config = dict(
    n_layer=15,
    d_model=448,
    n_head=7,
    n_kv_head=7,
    head_dim=64,
    d_mlp=1472,
    vocab_size=4706,
    activation='reglu',
    norm='layernorm',
    norm_place='pre',
    norm_eps=1e-05,
    positions='learned',
    qk_norm=False,
    attn_scale=0.125,
    bias='qkv',
    tie_embeddings=True,
    parallel_block=False,
    init='normal',
    init_std_qkv=0.0307,
    init_std_o=0.0056,
    init_std_up=0.0307,
    init_std_down=0.00309,
    optimizer='muon_variant',
    lr=0.00921,
    lr_mult_o=3.0,
    lr_mult_down=3.0,
    beta1=0.95,
    lr_head=0.00319,
    grad_clip=2.0,
    warmup_steps=200,
    schedule='wsd',
    decay_fraction=0.61,
    decay_shape='linear',
    final_lr_fraction=0.1,
    batch_tokens=65536,
    seq_len=2048,
    doc_mask=True,
    train_tokens=586300000,
    steps=8947,
    dataset='wikipedia_en',
)
Each number is 500 + 40 x the weight over its row's rms, rounded and kept within 0 to 999. Layers, rows and columns count from 0. Numbers have three digits each. The size before them is the row's rms in percent of the matrix's.

# layer 7 attention query, 448x448, rms 0.0514, rows 200-221, columns 192-255
118:493420458506455533544456559492470511420480564470532529482511503514523497508494577536478500480532558603472544517507531514474515527490451496499439515537497553514548467508492444505492436487448585
111:495560451441471517501448547542448457527500485561443487459542493429466481469455512464533489512472466547477441486524505452564491517539479533489513522479517524410424522486437495476571498487456556
110:438480506549434482508563514459475467568550478453569457489520458489519517519449473521541496599509455498496500430438468508485491466509521440515482523475464508489478586571528511523463494424512503
112:484525527509426532488505494509448448518463477604426478494491512497495453516436525451469504499492431526499531475546482456473527473575534530442444566510529426481489534486585577537514511502511508
122:571531558519518497501533508484436453538480448569484584528517493520456455579495497469461481474555507518504485525466517517529496533507515445455515469504515525505487562554488489508482499552467580
107:435521590500538514475469490485525467463466559507433519469475410492523475493395435449528528464457501500482511497461535468436497434509540476532543475544542556516503522516506450573550508508547432
116:461492564510607495513459572539506469517518499476545459508525511483479598551496512477500530444467523452500552513529504518502511568494518495530502515500471523540466500499467490488514514485508484
103:448492461456569481510451384501488558508469526547530457519519500519513531510512561549461456481592546493544413476511556458501593505553511539483536415559475508456464496503502486557501524515532490
112:491516544520529497517513482485512533576509493572511495581468529574485467487515498482554477494481481359505511465444522505585488536546545526556560587477494499538527547459573466550505474521496463
108:494531522467469464481497553507521533464477499511479498465549432530526621501503457527506507586438477522474541522515490541523562552479502541496518413489505541470534511557532468469486501485475491
109:571581455532437527474533514462503515432487529467498499475532494432456515538490458419556518461570520520521542472526515451535514448488501533509514512506440501473509531469534485499519534504488566
113:507490599496598542545535513525562543486446506534494478532481504513481504426552446541498494482469501443509480512548520553555508404524502502510557507530469492465485488501523482469508574514531512
114:519548480470464445454501462519510528442451566525435561552501548481511493569528468519555472459540466473465486484517494518517533448548484562459510518527535561566468512452475441433511494511456413
115:564465514406587511510449478479538481443474473481486497510534450534504513521481445529502533482481551489520501487470495500476441540508517537500529497395528500520399497540491533570413514554518485
111:447448455531476481489484564516453496542543534460480515557509507471443449457508445432555542456522610509515528504473506484419461557496521476507451447511529438548500523512446488508443478509484455
116:514523530482484512480558525496511500528560544484495453483474505533513494589520474428555533509556485546476520526479541498481499433442539513493447543461457445446456519546452582534517484524544527
109:471448562502426454529465438442493428564508470469461463495497523468491455529494552476470538470531480505520509531537528483518528550553545507508475563497554425470450461473456483491511429467535451
107:457452500534422491407486478548526443536483500527512455415510467455541477518467548488501417425490483471469517507496551473462515451515461447521510477485521478474487539512479567537517450493457559
113:417483448478506411457567476445523537451451535535547535391543537520461544504518407540508483539531492502535412460444536497496471502490473503552467524498545473585493529449503458513491427473515502
107:516503472545499512539514494458600489529496471498544495650524462469544578528510522484522461475510533458577457483487467443490480466516517482540513527547416504438534492469557513512509491516410517
115:454471494572441504499542532436505445507564488477528452491445478527471503552471460496605429507516557467515581511555534452552465505556518482436518493476460492509500535458519529549526526517516535
109:517514448536514558528583466624425499558529523467589448517511507551513523588540413506454559550484527504519440510594519503499515508494566458528481447572515555513445515525488510462502540568544516
# layer 7 attention key, 448x448, rms 0.0487, rows 200-220, columns 192-255
108:430492490515495492421491518461464529488478454518514493540543464502478464477459506475565455534584595542467603453472518490482533559455446519441431442442518530546506545495472512520471517449527439
109:468475495482541481512481543601539524483467566570465435528471528469480533522497547493437578493583423509505505444509470525503521482515491527415454462498563455473489489479563536495470378518526528
113:456484549558494498494523516465417468516582493515514498441466486577424494523549549499504532495499474496487514510498558522521580478543480405433553447502456545505540503483552548494491573496536488
109:455523542451411525446523501528451468564478491486496537494449490480514462506504539498517515501461354465532466518461475458514512453474528493473531488544566413466479506514476525461541452488535560
120:495517526493486436460491438503494486423488494518466545545486552566425550542434452450438479505543527508488503563543485503519496510513529501462445422467538513462509542466616546532483510530509532
106:516500531391507522383510538452542510533490546475475505500474520427551512481547566482534546498524399471498490496425473513496532564473487507443454533502561472572467448475477567540444473452456505
113:507472586525544556535477528508512498493582475459473491513464493503435563492473588497517476503520516414462479526540482553485550487485476441468533500466561467471444553486475515496417531515497478
106:532517403500538515515512481520503551496414519528549520498485540479528506503458500505513525492464433490437445503477507481498515532444498442517555457447502514495486507469515454461460509582514529
112:585515521431483476478486537456493479545453557499506519504496476545492581472506488504520486470501557487512466481465521484521473577455485494519509446455551487531509427453535427506447487495531485
106:550549555545467504487440562466468542510431479449548415517563542455479566537550440479521457456522516522467535423511463458489606538488449517488466403494462489494536510531568491512551548493499537
108:480471454475496490509510542519505446400450554480404474422463532572524525470524463497536472579501505577467495449478566509489507445463451489521479473516504539502519492494481496545533526526502533
112:461535513462567521544538424506531516517454439507482536533539491422485546480529484553475434444481473519500575542501558556472573471468423474423460469537513557449517473531531448463501563497472494
111:495528504486461460445478521546494535482521554411503487542548492486484492515486545566472524558489556455463467576505484494491475477544455535410546462525530508495473460430451493458473536546517526
117:440482526484636484538466482446437508503468493514481478543527495471488507547469553508498536529496566479438579505503496413508515511496492470551433397478491467497513489507545456454469447512469367
113:484511469527480465432499528541533482491404448443569430469517556542460465476498455457496553507516511553530510591466506433534516493499493553491501511451429499492462541467499463442395483451505395
112:543488488456441524495568468500479478510484517503504478526522484490492523570485512493486547498485514530527530529476569498591514467479529423436474481512479531475472518573536455500470461497482489
106:514483571498512585520486416501541538501452504470461490459504498511543516515464479504481453553527488573544402477456511439430470498482495491515569498504523449447433565488510535554522521525459493
106:465499541522454462501498488476477443503493513533475478453489499495524448461434553463580514502531521535449553527458502449496446465490470489454454455512519526453577438543592497501454464525508455
112:438507524527573471505501514480433582455487513477485562425528517525538449507389418502496538506522532484515469429409556460455421576511493497490476519454548446535518490530447418526518458556462418
105:453551565461515426585484524552470499482530476481535533524490433482513512549524489507587474492442485498493509471490513535538503443520457432523503495490476492441559507479489454441445540460536415
110:467382534477496510480417512455514496447558463497527454472476413485476535503456477451533533494471466527515563482522576466571516484513516471463442565506534508466521491459545512594485470424479480